From a checkpoint of a small transformer trained on Wikipedia: 4 heads of 32, attention and MLP in parallel.
Each number is 500 + 40 x the weight over its row's rms, rounded and kept within 0 to 999. Layers, rows and columns count from 0. Numbers have three digits each. The size before them is the row's rms in percent of the matrix's.

# gate: layer 5 MLP gate, 320x128, rms 0.0971, rows 50-84, columns 0-127
# up: layer 5 MLP up, 320x128, rms 0.0871, rows 50-84, columns 0-127
# down: layer 5 MLP down (transposed), 320x128, rms 0.066, rows 50-84, columns 0-127
gate50 098:572521491538530524500558519507484592489492496485482568489515536442539504515557469499520524470543477555584541510473482483504489503530520518592488533589554515484444487475527477530446510491468499437446505519458572471481478469466506440472509512506515517529532517478451502467510517573470613494554575549609411540506508510556454538538572445545510464483481442501509470558471507511422495519488
up50 103:509526539511529482385487474489533433435552479475468430529436556497465456498533492492510472456571525518458543432492487496515497478502496449506504501503568501532499419544514485515418472504403482524528476494519486506485560517479464516510410560490574526533464499474540423524511483486446546500513478523456483438545513409513432477504524484566533477484542524520522473533462454603529563538447
down50 102:487493530488506521518502565506564511480563541477537459500481499516497497532480510563518493520456494473483408433447508490489462561477569545509499459499514545516553529426529524592444547480500455528501490457573519545466511454529575570539506424529485470525567578561463516610453474549485475455457436524424510486488487529504494527524501475540561547589461508467540493508441481505511542508551
gate51 101:490532526597455546516480486490535526477506518482436569530493554521485496503524468458555560511569520511481495520509555490506470544483564530504463490420503540507512481490488521524503476525542519442507502480481531468545535491603441566518425468563466471528434489547547459447481529483383541416546546546607493481482505491437493563488496499426493478528527478506473531472510429431478541525530
up51 105:459542543475547488535544506516505527397481471505560551529482476434553550522493486556529516553480534495501499470476498497493568511522460520481469448522513497560601526519484528594501525508485510452479506482491522444430566519519513499505476547489497511400507477571516469503475514455484467460513463479480551614585502419412486440518555505519454529533428428457507480509554516455475493462496
down51 102:449539471524454488448492488538517430485536506466531461436478499507550517487525471474434510538546549464513506415529540505569478493489442488449521521521497433554420500455531484525535502495488415464502548518434503502515488563504455462469523472450550482442486559538504578470557513456497508489435531493468468410511498513540510506521418484507484598504536517410526516500540514401441546566499
gate52 095:531472519509486541449532500507600482502515494504480419517510538520518529487474511408479502467431495515439500565498482583451478537506464528486516482461487524465542572539551501497533527433545432483509486574499518487451551487472470504452473499529541500468468385483502538498535462581531477554532477515503548498509525465448523475533431464555507500615522509370501520502564490500539510439490
up52 097:554511501495531472516503560558553464439437558476495505497459537510522498477538497589534492482545465402498528530537450529473507518538486421495522509477520490470484464577465538507431531532458453465513504583485526507465476465438522426455462486470441536531474507472640517485573512502477461511468479490498484471496465387525519456463423476529475500541499532451508464564454436463531493480497
down52 097:373490517494513559529548517434489490502498537517464547495561509493542472492516546461546565514563489519507438449496536507592532480510479488413480507483529462537525499482419575501433461528504482530463506415523503502527428505526502485479515512562443523509568495495523459529488538434468475527520512413492450567445480501405460496481568457466447557430437502528534476493490526471511529518487
gate53 078:512526528546576545502566467497470529494461535541540507537508517489505531543486500455507467452519523484498528538394514524528487527481511578522537489464499501539458476433549429513540519446471494524467563490538452413477486460462479554561540483566485504498507477461428520469498602580503481549387489522506539569439451475458524465564446462516562550524465502558492476467523489486451487547482
up53 098:514532526484503415412464506537470482480546530482527527502500471520500528450497445487458483475497427475423478516535525520485539486469459628517482514439482497491538471429514500462570539468464530540512552526511551549545580493551446549504462526420447503609438572531512545472492442484439468455530479522502500483519511470582488529506484457575529464511495545513521514456534455443510522537467
down53 094:444486530514505538488513479464510516514528456494589444545438512476482437500490480420496483491570507494488509460446489470472513513481508478522511508517411484504570575571495420460593580522517466517522526490464502460488520577478559455531461441529521433544601470430498468547466523498474523505535467436550514556477491505511532539474542506535508525558473561422549564549454510549512526500473
gate54 102:478450489461434542454612458523502541548498523566496502511492500544474616522505517529481523484485475552476475503447559494467558569458486489482556484458563509512522461567467440560510457476521520483421513463433431511480493522533531442434518476558544508526469512458535449499541518501495471520505573496535604501542496500467540535479496394454469472450492518536528568492547485511498480486548
up54 100:519515483508479544441540568513515523472561510418538447512438537522506464502440508524513474590477452486505499540510509546518449457408584489465475547496507471508553529529462569466559528513479536525461540483494538497476554459516523513478527428465491446515534550538592517578568488519484581405534435471532477500482530521525472544561521561541465507473469471571494486475559434481474503502500
down54 099:520597543491495511551424487475425539543529472512507386504545533491428521483496466549548531478508471467492457507497504520476469511507490510514564484505563520466458477444532403529551421480496566466514506492547499478533498568480528498466484477546442541570481510515477504479437538498496493585487450516426535526472562561504533448512535516424548513467553484563544528542559554454491493441468
gate55 096:550563429472545540496568568517504512485491476492542486538430482443442504470484490463506480475482494442537534536481554511443507476509446463501506522494464532495474506444521485558574572480562460498488448510461533501453527532414513479517526592495553551474517479491490445491568491486601538467391444512518572523498499558510575509520468448502425496489486523509511469421486485451444539452515
up55 105:506538561515521457460514541444531504457539475514484473472556532551425437494481451489394500487474448465488571459536526501475499558538547526494533508521515505380503582510517566459517549461507437548457446487510537509576538548529536490488492487470439546482511582521476512489523489440520505518538505518518559544489503490490453450602439471468450463503467556525498507518453556545519576481473
down55 101:549500560467497495500519512516478535514541531539460497501431571501520488476465504460481532496499501472432535529515458489529456558476490562545434532611496442398569423526479598485535576473469459481404515529550402498534488516472472513486511514520501431474543542508555571510521518547490480500453490517443505545447505501508487540539475547532456467574519499532442462465493510518490559483549
gate56 121:536495519489521541479465483602509443548492451474523511473492433498563458511507524484471467475515577513567516487447571516517485476477497523450575508463469508561553519471498547498475473379464485470539547509489475505562459462519497417542563449564522522532553425492423498407489535491484468434564480482507526568510475562484565526456498486483523553544484517513481499486539512538537437445514
up56 106:510504450473478504559515445520474389495494488558487491547535494531505483447492447448435509447548494420429550524470509484530548469501468501548551474469453460460529527491521490465508517503500496506451565555473509461513525526509575505549553590509468499452522417519499505585495458437537636486488480499545554465539468546490462472495488494541568495530481475490485550461472427559536528506553
down56 108:502502469424473516572514493489540510457541517481466432457499491525442503564476430492503464493513429535466456569493529432501539542524523524484590485521538545518532481526506496482530514545509526568479505483540467536531513494500520562487488509498514499530478509468490500432470541504534517526484455539453546586452583528446569549482498459471557531426539489628568459496446453469415556449486
gate57 113:532512501489495434571518522514521500422491471499558524541509470557543528525521512548500520481455483474555470461446542487490479465528506447479487540468449489523453470511478540559487519467469522518545563468428460453536490504498565456496493504493484559515569586564550533457451530486497491561500458504398509415453452496560490543481512426507369485512484540581493519472528583538493555520506
up57 109:500452590441497520507568538462557503551488515434449472575468504474461552423447570522546512479589452553554474474524538441499502468438511529554510484494472516489503510558510498502491488536525472486503481528531458516489506515476446493510541477486455524445539506631502511479455497517460567578570562536489479511508458508433489499488525537473515529462515497534514522433422470473483599443513
down57 114:528520400444495472506487525510457473491493523552535457516416449493482514503474537396500457583556422501553511466417507422450484521490480458466610475498503454446566522486503479483433508519519503484472483514579566516522500509494559481538610531457468445508497530471494503461493510493492493425452500533462460501503529482451468442485494522538471480547521511527473520468477433564494481446442
gate58 081:508536467540527535445507428560527555493493428530494484481497450476517481510514436497495497447526505606517527497526539475508537562573485435467489507554513539541472616473511512525505582502452514493463508518510508494503456424500511480485478492472490574502543442548547584509529489507489497462546563446565569465565444467499532541471485493547503503484607494548536542497541508555588488472471
up58 084:502419474547471491555406561592484502582479454567452550501467565467458544567462524564492487485479514489493498514460453518491483509501563490532580476542483458504498592430506528463529525511452580523502567442534499465526521476580507511475498496434573478478497484478472532540538473484502549499432510461528497503564523477564523455484563546520566477428460469513539479500481473512525501502463
down58 088:455431501543526595453434556474478446490510488465502459484550480529471484417511509537528486525491500506561449556495482468463459519465516478494461540510435557478493489529489515477529546533491442508484511504483499503493461525570422571459507481518493535495493518464451516504481555382542545471503431437468470439479539412485413553479511592485547549510480455507438528470461432519499492551447
gate59 082:474478486629558452473492544482532554530460521502517467492603529484483476485498534500503541508471521499454554433569522556503501539543513482532533476481466422479411462510504550492518588553491506448493486497543448557590570480437539466513486510463539429536447507503566510506481480524484600561415498527513530503468538514494493480480444459504487449495466456539468449550461481526504504478490
up59 085:520456499444538512505449508470478506471527473442498578470460450519542472497583447521455462517490481524574462444477475491466446482500512457539552451551497534494495469480550561482475499474492516558515461491516549485485514427550551539467529413533450446542512494489489500496534505549521534483498441558546455519479490479481431490397506484501565533473541451484582480357589468482470496496481
down59 083:561442513593501513571462476512540499467534557536456491522502460427440475482504527468445517477605542473408487447471499520518519453494500458546455475495452535481503532533453458450592558526522457455475494541471501495542562525508430480482549526503460457475428501445531560527522500493509513433454516499449510419478500497491522512530527466468469496541471499474466490600465520482396551495487
gate60 077:475555530495465530551500513501534505561486547495449501525474507585457481510513493502447514518518542489473472542531510445490500543524529478502458530535400529476535569497558508559588506474513461489455520510496511564446512530478482504503447393525512518576513493500597442480514478468499515437518539484413506507471421547538540523543481534470467429567461415553467530554494426452503555458517
up60 089:546461511488482501481485444493498515474491502475518536507483504529489560535447427482435489478485482479504434508540590393505484543444480518444484460465420534549524456517441488498501400553570471472422495496463442429514533576522542523488542479526479484543479487504501528503518518461512517528537561485573486524481513516458545447514424566584533450514533522526415529485500464561552541471553
down60 089:569451436516515442486513492446507497456499472548476483440488523489525483456535537583566497476493426478434522443471546567520481478473493528430452453465501549511435525521491569523487432413501512488473472523462455577473577497429508520561544442559482483453531535466467530537528448470501451540547483407514488535554550516477446474496456498484497493499549537549543505486533506453502449522565
gate61 111:523515525512527422488581412514547406508559512543529463507481478526510492529478491484552500529510537548544486451562485500487523578476505544470606540505586507504512414497469481484462437466476523457520527531521472599512476511494496533498473476504417513520493494538443438482493512443429607500463479588531494548526526522551508509493454466480513480510466461448480541566510473438490539460486
up61 111:487538534476496414561489496507547466524433547571528501512508454492535499525498499490428500536539533426546505490448414532492481421467518467475561511486490537451408510518478527602530549513563488464481480477412541544511483521456527504537470475531482557422485537531421555546468479489495530496504527469432463537508554463452566434472553501501557574477482493579493491490527456487523498517483
down61 108:480516520461485470473486501431419493467474495562531518491415549538426500422534491474522520462517442528397435518459548495501495499481419463522468460488464463444478488541482465479512492484541543512400489500544492539478499543525537465525456519493498504475480521449545582535489584504503496538465472432464488425500472503446563459561591477430561521528444533531589492499515471487525479493505
gate62 101:458522428496473462587508483455556439565550514419492506472450460483543453555521536424529515514568517518528550557501547475472466506522522506483496538523513466449455525514572528481459446550563530440508484521412472493569424500524479499459514532518474521518490527514513430412497545484460588510486431531480488533484440563497468493492570522474509505528535495461478470447560471566561515493464
up62 106:522523386477539526513530473591521468520521461550518487514557450512490432506527463535453555510485521523479510538474450535511633460477446398494486509515504533535479467496472499526529530434469455480554577551495542469448472500478465485554543520460490470501601559502501530576531521526530579523544502475549488508482523467507490547512488420515449496548476573544494511537465513442483542489520
down62 107:383513501499488492492539557529467503528626543511533471524509452510510489540532465513452536455528493476507591423435504479379518514495474465459504549475486479532532500504542540528487491410525536491507474476541543528523583504527474553522511553467529490497553480515481465539576519511525463464484456500458519512492568532504456464545472452486514510511468526614420590517492501497483545501463
gate63 108:537488454500446533534519458496483523455509503444478496483502466450532530531467483534521520478481548540547550501462501408408501451466506571441508487489486488525450419478425451549526542471501462435481538486389519463530472521476440469537552537551572501441526484510545440540477520479513500534493512535434523495481465483506505501516597527442473532438493561408506461501579520541459492561524
up63 109:540524435466420507462474585490471531490469475488486592548545494547538516599506499510422408555591507508511446497469517504501475577484544458463508412517512484588460519500503521499519499507513525466485448507493498501511543540568515558528476510538463556478527556487528496448477524470494477483536556511509500439535484580570489530503555468509475497480474533477495458558460468580562547497571
down63 109:407509440495457594541542473518558539515444443497518517552527583503511450505462521506496495506545523445529543525553469511456492484366507561463487497525534517506493523464464516464503523537548477436470452494543505396523488498461520568514500498491476442543522496485558575453486454484500510510516464422475376503469482488477524545540532514454524545559485548471484459467493497483425508513489
gate64 076:515526498457520410543547491495575464467532480540554468502506564422537480550517498451517565483526532453516538464547481490535520529543468551519497541544547529472474436495521508520558557505450565483535573466494536529485478435526483497446577501462488480485549544523519507500470540451450500472527555480561476458449491444500458486590424443524426464475595503562494557516554453472499474530474
up64 094:494563561436531516496472592487591472514509445500553512495516559491508574524490554574464497483489491472517445491517420519532445580507506430531510473475501519491517486561494438488504487549584508507474550447539460467502412526528565444470450511455546481468471556473456529464549510471473499471474493459533495563512542409533437478515437476523462481470504465465553472513449493428519513438501
down64 099:575472443452477567497469505498461479549493487578404475503500531544521491461482593485501529535449482495533510497479511481540518480521517409491435458494432511475552487510461519470505440507479454528473407444465406459433491496547562557476475476524461498517475548467526487491487529525469540536475416453522494490479489548415472549472448512505537510551459432505426414520489545544485499522468
gate65 115:556522471469520528533505473498478466576487457536518511484439499541518562551425540507557478413562567537472544465496554452462499556468454464389512514544455507479525499439531505501510539457534476516533543528481483478558370459491536450474475502534494534529494469514516526525510494500436453451516530484473533547404507479504483493560485504448478498464542534541481599457520430538556525510526
up65 104:500500523487593525504490523498509481522466469573480502481472486504498523544611455583499503422539446570475496541434514426547481461483527587526535458458552501520437489572489506490513549528481513486509501531507535461498454509452482490515546535435484540452587534491541564497493504545484514490512518462529565535460497461465520516429488522565516431496466436413491509537576462466409495487519
down65 106:532507462453461496566491573503530543451490522507425521498488572518514503450485565487450475579423479397557554464444482465588559477509522478450515462541548485535464518520454489507536499510496467546530554532528538517433518585543488467499538540502491551475560539547448517518483481482465473501458571549524513500485511445457471507492457519530413524529534524473519404520561494512513559535456
gate66 113:508546432591488444604474529494495508582581475532527460500476533520515530449549460471542493529475554463427498500479516502465474475518484525451513484562442504524427545478518563471473547478499462445506576539520478472592477471521492511473495479472438494453499573525518493484446524485510490547533474494485466536413429555508466508487524564530551472551556455530497507568603461512515494491478
up66 104:471435505499461466444568526460552545480524512470504581549465597537486515430465482558509522532514506533395496561564530538527502590484520508518497476434540454579538562487471487467505468543580539565515508455546457491475530491500501535531474570488487495538434482510419500442487487463469558473459536555532505458468599542507499491538480467518484462481451492474448517496490464530532540498499
down66 100:530449601486516512445524489528415438504542537511519482473556568416463515410489484493525484464495442521485584521564552497442564459526534491477487496439457519425537539561526416507474453526489545489497514518478486516476512550559566461486503556530501557510500544542496506466510550547484478480533496482505473557479510430475538492480537505449454460540619432488523474482496475508470503444530
gate67 111:513483445591439471517534509470551460598462485464541490542475554550511545511530449451511522560529527530384536469502548485468524538470433507496521523457472526469590517513527494509481504489464491483473507494452505567454518519517529530455471471531487486562510523500522416433485525422386501512528506546497616453533501494481479480544508488493407507498526462487505546489512418501480498452533
up67 109:481554446484510454490520528501457523610513453475478439448489480477466471531516453451534533439448440502525493480534500557529518500510527465492487475594475499457491496540601513538559523418491441586487511489475513541469512518515587458502472413511477551536595532491472473429497517487500593525532500490489526485519498503536430556537481569542505547454498456516514487510488516479549565553553
down67 110:475506467458412478488583508487498527493492516558507498496522466529523510454503523463537528511459521527510474552536499506497462458477488483529492576509590502490511503533500506445499464563477546556514482471520396519475597507504479523399549570527446514518460477497484533464537552509490522620595539499476523618458442422478513473537459565488553448518550476518504546531508484521506481529479
gate68 094:469478496510502599523579478473494523468480497451512522516519448516473545568519506499502528513435482499500512565469467517507513554479474462496451575527453547517516512510502453535445449459504440485529479521450426501487476511516493459470493492487509626543485480408510469478538535647526464460562491532461511473490519589489504543605485504520545526472500514466568555510445467520491431466493
up68 089:572486551492488520417482513553557415459476510635503485496529538460520474488529451490523410494518503447497573492452485438481486525467505475519516520487568492504622503495467511559518559552488470539482533509509456586518525553549527517501538461480517449503516495490497517466561512526579540450480477438523506480550455477468495457515481464561452492496493423513570492509501538501513589481467
down68 088:542560469525569427542494462496540518461486466479580532574491579498456495493508430498555463409546492483559487543488535456476498522494495558505568449449453514452466423516429537444509527422526490523506492516472556506432629550464481522488451544567471464485468539530506536551493506500444552497444496494565503492500426491521512460490531497562436501524527465494477509483493527473499509481476
gate69 100:493478486494445529532425555550454567448562470478498489492467550469492530541439507504488440493601464511506519565447470509486498446545519541498452478513485486470550487507483538489520469474510535503529573494440475484566438471528523501502509535518525583513523519559533404542482479495472555501510511503537515566499498477445433549419514513476524426481491522597551492458551441611510544511545
up69 102:514548507512547421540508457378501462434487458537518438508517545520507491510439457484485560504489392439591455437509528458523498488449508545532523455529519471495519504530485511493460503513489478466527464484471516440585560502515570475498499532472481433523475552539480419491439481451434514450478489505615514527465510518489494544492520503471401460485469490534449537497545501502494434507529
down69 098:561583453437487554515462441456495537524459492490503585478440482510536546467430523496442499527478532487536521488486555458515530492456548586493522621515582495491546543505522480542495514489530474486486496515573477464527501518473552490549577499492466441515441497551481514596472467546493504435554514525486433424448463499419464461451534502498487490496453434482520479498464519481437463505507
gate70 102:511501496513416480482495497525557512556541474549593453544468507525533499512559508471495464479484466511501497601491461607510520452434535514462527508516526463540478485481482536518494546486379499525475534529508537479474476441490500500488522539477443463540503491469471410395463489521520509488436529532543511521537476487540540546475435580551588478498529448468512530588574550517503517496539
up70 102:482468503447388500517543491524527482491480504499478599529474527544511570478496475545506497492448525560485485467552549484487548459469433498516567509451504560584532500543420504497469491501568500443486467539489478426493462490486557438512474490493478474452526455473444585540476501429472473522505386529513438594402499475528449482476506514483469513480564557483503504508515481551480462492502
down70 106:501522499403503534480500489508490526444470486552578583572562481555529460552464499600436517475506533514476471501527521482511447449471436529486515478543444556460478485515456512494401472494534594534508532520483545491529492466513550473484546508446450511435505517561483512435477491539503462452469456478496460480471518482534475483502471435487505510441540420436445589512505425530542471537487
gate71 097:541553485479460461484510530516577476497464463502588528520539576555500485481475494487488510489580503485469557502496524493533447464476515520521527512439534516484564398486405564452487528469448522456567504490523486397520500470483550485537590560488445519497509510453457480450493449565477515458542499473527449519505509451476492521493566509474513480546490553553515549543557506495479484368475
up71 099:482514495517535434504517523534507532555460506530491450445527462506425591475436471492498540482453538500489507464554540472521561488499522527480599476519501483448505568489506502558519491507506492425448425513470496460466511514520548537443447497509505499439597440461518560507489490469500488511519533463547395427522529489411531510504416411545527494496538442472518483543493419533469461534526
down71 100:491502550548495533534529504534394525470520543550440554484482503523446504485527458547452513457468431488529456516449473494521574476519569518472518536499494478546443498477527472532476501517560533554494594575433476536576513504523552527502539538480568471552550476489541514494531514519441474503416535464520488482571420525455452500519530449522487533463443539525529442546430531508499480575560
gate72 088:523473564501491527495557471507554469459516512467492538558498505521473523489522462383457503412477463494544474582482540476511491511508507495518620536528510518465468483467483483489533502471542614506475537522557532453458494426542452456513553457471500570621431503505499476491517483567491429541474495520550558563506469536526529508503510438469459468565477508487463557492475517481517518545453
up72 097:519525513411541540534490506496501406505508497522477499399516473525477508495425540511503406446506423487479625538513494452484502502479480505468466458500481432531547540459498450527453436506522483533485484484546451491497450531544541472596497468525519493494430496476417544481536423509549482460527560473517533573560500485393552426446476511552511516515506479507486505488478489475527492504510
down72 105:466475452522484512477496552466479544558482514547458449490479427474501435467417482509514489536537471437526523527479522437508514549431470529485462453478513448517620502529506554547488453499503420497464418479445424495523489512574482487507479471518480421468464447390479519502548497454501512477493507449552454440525473478436496506468474541450509501448510475552469472564473510506473458430562
gate73 107:491506507521480558448611502521548522509498544449536522476563556495467540530438461421483570523495531493471509561445471426545522514463533530501513511520505452539463449399510487508501450439438538493469504507563565487456546493462508474472504507526594510473505459458460513509546486484520495421498613511512522491475455559456519507540465487452507542546510409496536535499507416452536468501500
up73 102:501498503515534506508486456567474495467499500494542432517470467500568492571487535540464475471509478527479547508537552435552503491510557498504510507459376561458537400474473482468488460457512498516433544487562446435524487542490525487550558534469557565455506466467482532438523554511538457476542592477539437438490534479448505453475524472518496497556582591476465510517464498452452459502461
down73 101:485455527455495473585507503487530513514560509515522432476434449524538451401505464502508532512591497542490436492498492447496539464461461522447498521563477505540465480570530495525485486504499498567553502488446445502541526529496543425541490448493457521391500486480503490505477567506521540419450501457496433454464499596426509474454550508529581472496454443555512469518467493494581505497502
gate74 112:533504488508545468510491523522508440479556556495578498478482460495524469458479432495544430509476527440474555489531551499401517495494456459458491528492526460510423523407463514469518552455525518547534487508493484606525524474576532494430505576491553509542561468435482494505427470463519533552473483495579490439531514499500479531479528488546570399534576489482467485447455545479516492521530
up74 098:497508466466485482443597530530471558535565457501547538454475527467496546514481528532526576515423521544477475626528504541504528521508516435489523508501520462521417552568523497464492547512501604520512502461506521502446522489559516419439507520547468449465488505514526441503480474529480540465478504468469424558500445501537576540517483543423564562485460516497512503496572515476512456545538
down74 101:507485501470474519567532406484438556477511521496475481447494499535445550509462493493468571515544492541539480509564499537569486464445456496537468520422576421523504493517545517515502439518511526514539510405496457528428505531511497540503470471533495540506496448550448532469394569479551474481563523488488520508517517491553527493526514474376479405550516465451508505501494534510458427552518
gate75 084:484538472523505497498547541488519510481442524533521516519474415516494575567470509555447545463400537447513478513547522493463536553599561482404471499432528481457454471538465562483572464481503426566504511478437518411433526467472455508422558535497498457500568490490493479541488513477522437545495471482488543455524470542553522514545470484469554506536482491502509450555481476459523521481545
up75 086:537512517467540508589480519478529527489493473437560555569507488410492517516514560457513495428523523546520501504487525452504524488449521417503454463502541500526517474471590488479475531471514440533549477439487514457631495543505451559489476505564408515465488466542532411466490512506464531445442472492530478490509521525415508524439439541453519509574495442496476489513458564501510522547485
down75 086:464445489499497433436549512438487523509531473449534500407458587458557461500489491514514526518608430547462452460540494510477497501518538497458495470498514476490477510484548418485395437496443571455444477517477437481430481430507488481486496445527503521515515469508477521552449474487521489546533434457541441456461546482472479460390448484505492479491490508498495570467551483548512529523468
gate76 108:542488523468562451491447486510498509488552551556565549486461548481504489537569463461488544532539505522546549545513528484500466524476477454528486534539545467521514561469516493556447442470468553454475524500420445514412556467534494482476428519515557463531462482493421500397420522576473499550510483523539448479508482454579504558527461486452450479554512480451506568476513533500525458537566
up76 106:498526477445507518492508532548475470391466511542507534470543523514549435481536443510541476490522481492431491490413496468542425448508435487488527564460526531475517549461596534500513482489469552463459537523482547558486459452576518422498449493454447441492508454486496480468482499531478486456470480514485469553415513526511542497472528456591444484508426533446509540553535450452506569443496
down76 107:526427464527486544503485481396529488489475509487554453474500586463564432622527513435480526513546508540418539589483455495484457536549474509567499518527409514457491571485487493582504512495505502524521435468471551507503500507497497480504466486502537479508464521497470479479485523533515522459546532439498511439534441589533506465447518522512480512475453535506562600548467527477501532433526
gate77 103:517522483576452451533441436447517459462508562413509436505472491479523511540531473460465439513542563477429489501526511473482526543475511526525487503476458554495578520432403481506518452526477505468531508501454556543472483454536532569547515464442471534550486535572515477445564512467448529414560548482484453485488467556499514499550491521518472514494479518488494571579586446554505526505462
up77 104:502489513464459456574515486473484490475453495510547505479525416485482523528390487473492507468534450556454527515476556538498515465502481507483564500482439514530458533530559534522402486529564402482443509546558490511584487511495519413444443551433466517510520529577475457425468519466528557494519534459419498450487499511457523556547509483484553484442516524544451510536477482474492542458548
down77 105:520499474490445523566467479456482511497544506468469493560444435439599540579533487511448508559550519562478430482507516517523464493415475543501505492509525439510526492468537455536522558536539585546546474439509475520527543524470453482533538472470458510541458521508395532532553485478532486474556576495534449490502513513449493509478509445431517563444555514446500548492394497521493521465503
gate78 099:452433550503544503505599503449518404499534535492486586548530527477453439533461483493469511513509553566503466495508514494487441489482479512506504566516532492524496539502547556532465483497503499420577545537439454449515550510511522513534478442548450526536460570526497439457454519500396489458517590548553591479524477537457449506501498502508477424472543473495503496506514441473490444560503
up78 107:478467472485508493429538510469515497533580505542521536530496491501535471436453542502444526466471463591480559570571519528444532534479570539530450505518524444578547509585479475561445519531538518509550512524524492496526533529486530506483445546516424487546523546467477460469490522519381563509567616497488511474534532470542531544498459456473492428518436473483486518522500484454464480531526
down78 108:469453499472505489478582550495487463511533507493562466528539516503445449553449548530535512566520464467584510436511484566555489552528475548470507516469446550492548485500446463489530486462440558396496554504500461520464518502459442547477571456520547504501423504482451527501522465475513469498510475614460491500516482518519489504550533498560454457538572549498461496439403560507466559511501
gate79 099:524491444507503518443471521537535505482536504504545530542540388507548533527466457421542510498560493522495576551578531514430517476450559486514515522483492485501422448555483468521468485463539451486424526487438464452491539513505546437588546532456557481464549545437503492475378466467497482526515474509459473528530521469519459543479525432512573467443506495512481523503460512480530555452546
up79 100:509518410541461544452490549511428499567437416504490424461540438453525478498526512476542486520501525497482459476502500570481474528458542534478434475543476521477534526501551538496571478479509576478508539569469496551521507482475528418445477507524483439454530467468457513455505518491580532475497549476553496486510524542426532474510475540559598514526542508463515479373459501511463505565518
down79 094:565574518496504500595489495540487567472517596467520526514560490511460567481464514461554501485525573591487526450448538480491529451503534501523509515475495445483555505517613460500497543557510512489551511542538543476525499499472487497487452392499521499495518511503486511519477534487469413540584511424478509509430542482486529514489564526426509477419475520523479531593550545483524528481482
gate80 120:495553440566460463593489439522462546451492593398499466511369445512492498524469462476467509551533484553460523453507537478425479540484519480488464524506458532440443484516503488550509487456571491537453506520412516542503440468481455489552506462510501495511443440520559488509470471487488461494496491533443491481510460574468559522478584545553523487524468519483546462516523544511532537534526
up80 120:449460563486478519527460557545518509590537438435505468504555432444418425448477504491520546500556481417541542562509517456429508474488471572484537525452536452514496563480491610490475545510499545501555470476502510459493513546432535465421511465455564558523461530461482502401523486470525529489483527462474493451467533490508534482469515517503538490477520470525537464506480522494405493522509
down80 116:563518481539559506510489462507606465445434483535527479548546503499519431491541472494547487508531525487484520561526414433380490500539488481562472455580485498517485504520443511558583498494512489552530513486499504468514482463519451478539506487525517502454520614526538474451480443471498529455459536479431532471493440502482487406446539468507412527478495527507483447471466523466517575485462
gate81 109:501512420496538513576474477536428519428526521470505510498456434504484493482439441484542539506545546577442513489479558514498469540511502540532517580540487542545549563522579492489544531410489474473550546465472583490580504500464414495437561503552552509533490418546510395483486546519473469473488460532487509488477421529516511509514492492520493514489507489477484570472586499500499541507501
up81 108:507533516479431440450507515485528509579466532587407537423534525490483542546556520513432425418492547472437523518510474500528416429545531413481515533509506506539448471513490506521502484512479438556483512500488470468511470559466525557546480532573537572490479489447558514552491556527554506458437527548481465485559505483556518510484494540533505568491433475466518516464521544500550497461495
down81 101:469542542466434517473493449553484513446517539480444537569555512527482497537495561448473441515434584545527423469529471528487564556470571464507529506528505496450498481445488497490489558548488492558515477437530456523497543502507515556527421596512523532447540490543554557472509569511551509516459550523535471482515476594557481523489413543479501529534451527459552440492460509459519506525468
gate82 097:509482438509466450492495409527463495458507513455476507524423553497566524448440446480498458464553540571446542498473464486463496553448456511565447482459482498452513568409498464480559509478482572499555469522469510510531559481515473478529491523539480473552436440498519499539500484555430518437512479484460589471395513538456554482522528425497431466427485519503469520497483524531467488480497
up82 105:505507438468482506508502504489428466498444451491567602495462424592523469560451497449514544513558515451456472469487519409458488495456473512492431514533511521557494473504497474520482494504525449547407545487524555542561518477513489523521479560508446447458441424501494583448489453495424579501497504438541500504533498494560425462522507468506484530506546533485544523587480504517468505532487
down82 107:449510504495477501479459535527569441531556477506497541475452437556506526474468512473448510495479462512470516511488549498469430499493479468429498501532470506554482542504488543474452490485510527439478472560558515498568527481514504517559470513461473553569426409474476533515544509499478572523476529354484526423530485432514434503580501465538540538500495490455510503521464541459475595473591
gate83 107:542564517509515422538519535569548508509501559452555516485456509406548524434523520539479542526494519576551577427480497511465453449594506429464458544482510420470516537487515543447517526460450534432439531580512522503492466490492529527470552553471521467478536481500583496477526494526456499449462507510553470515535526445517578482458534456482485511442496511527464496551492447474473465450531
up83 099:492443537530424572474468435435465488428514540459472468486524518538415530538513492532515548442528493498482539483495600482510439476537493478515554514463556467540500532493526550492503424456438515516475446418502561450454456503448528533479529468510443461534461420493405468465552525496532440462403527511536503460515522451449482462503490493541511532582495510454534519528505484494468538479511
down83 107:443512544525569553519461475538548482530509403549555542485541504504505552477451501465512398490575512510501565508537506450498480474514497447504537511535454457513544460481520545518452479511523504450533532431424583532510580536550509466525513455493472527468454439476507459603477510457510522473523525402476471501535472478509444576462559491496518518531486422524543480503506512438439473513545
gate84 093:516512508497513479418550563444506468502563518572541466468480496495534401485448474507541508550510533466508512467595473530485559516507552505554506505499515473521432500528426618516539540550442527518600493487490541500482533486493503515529507503472515485551492559503491491511456503542466476534476488502488515499575579544545528531508550382511455410551485485509530509532494547492457596484505
up84 090:500470488520521467507523481508497496521452504512458501569501561491459520502493469506473561512514500540561498552516585510469577545552481484480536508519508524493534542458497573501510466519537406470453577570489516488504452510491463480534586399545533532493543484522402511537573488478564512499477514523409482463466465528467509400473476454476461497431473396503460520460510412475483530468490
down84 089:484532502480498559508481413486515545524421482611503500502480475525580462478471567448506500515494517494439424574541413504474533426446443527552524634524488488542440464523491444486497490504526526523525528540547499523538523497446552506493486535431491505537573466458530580526453509566501510512476528453510504531541493468485521527536479562461462472567445497545509473504480504456520552515521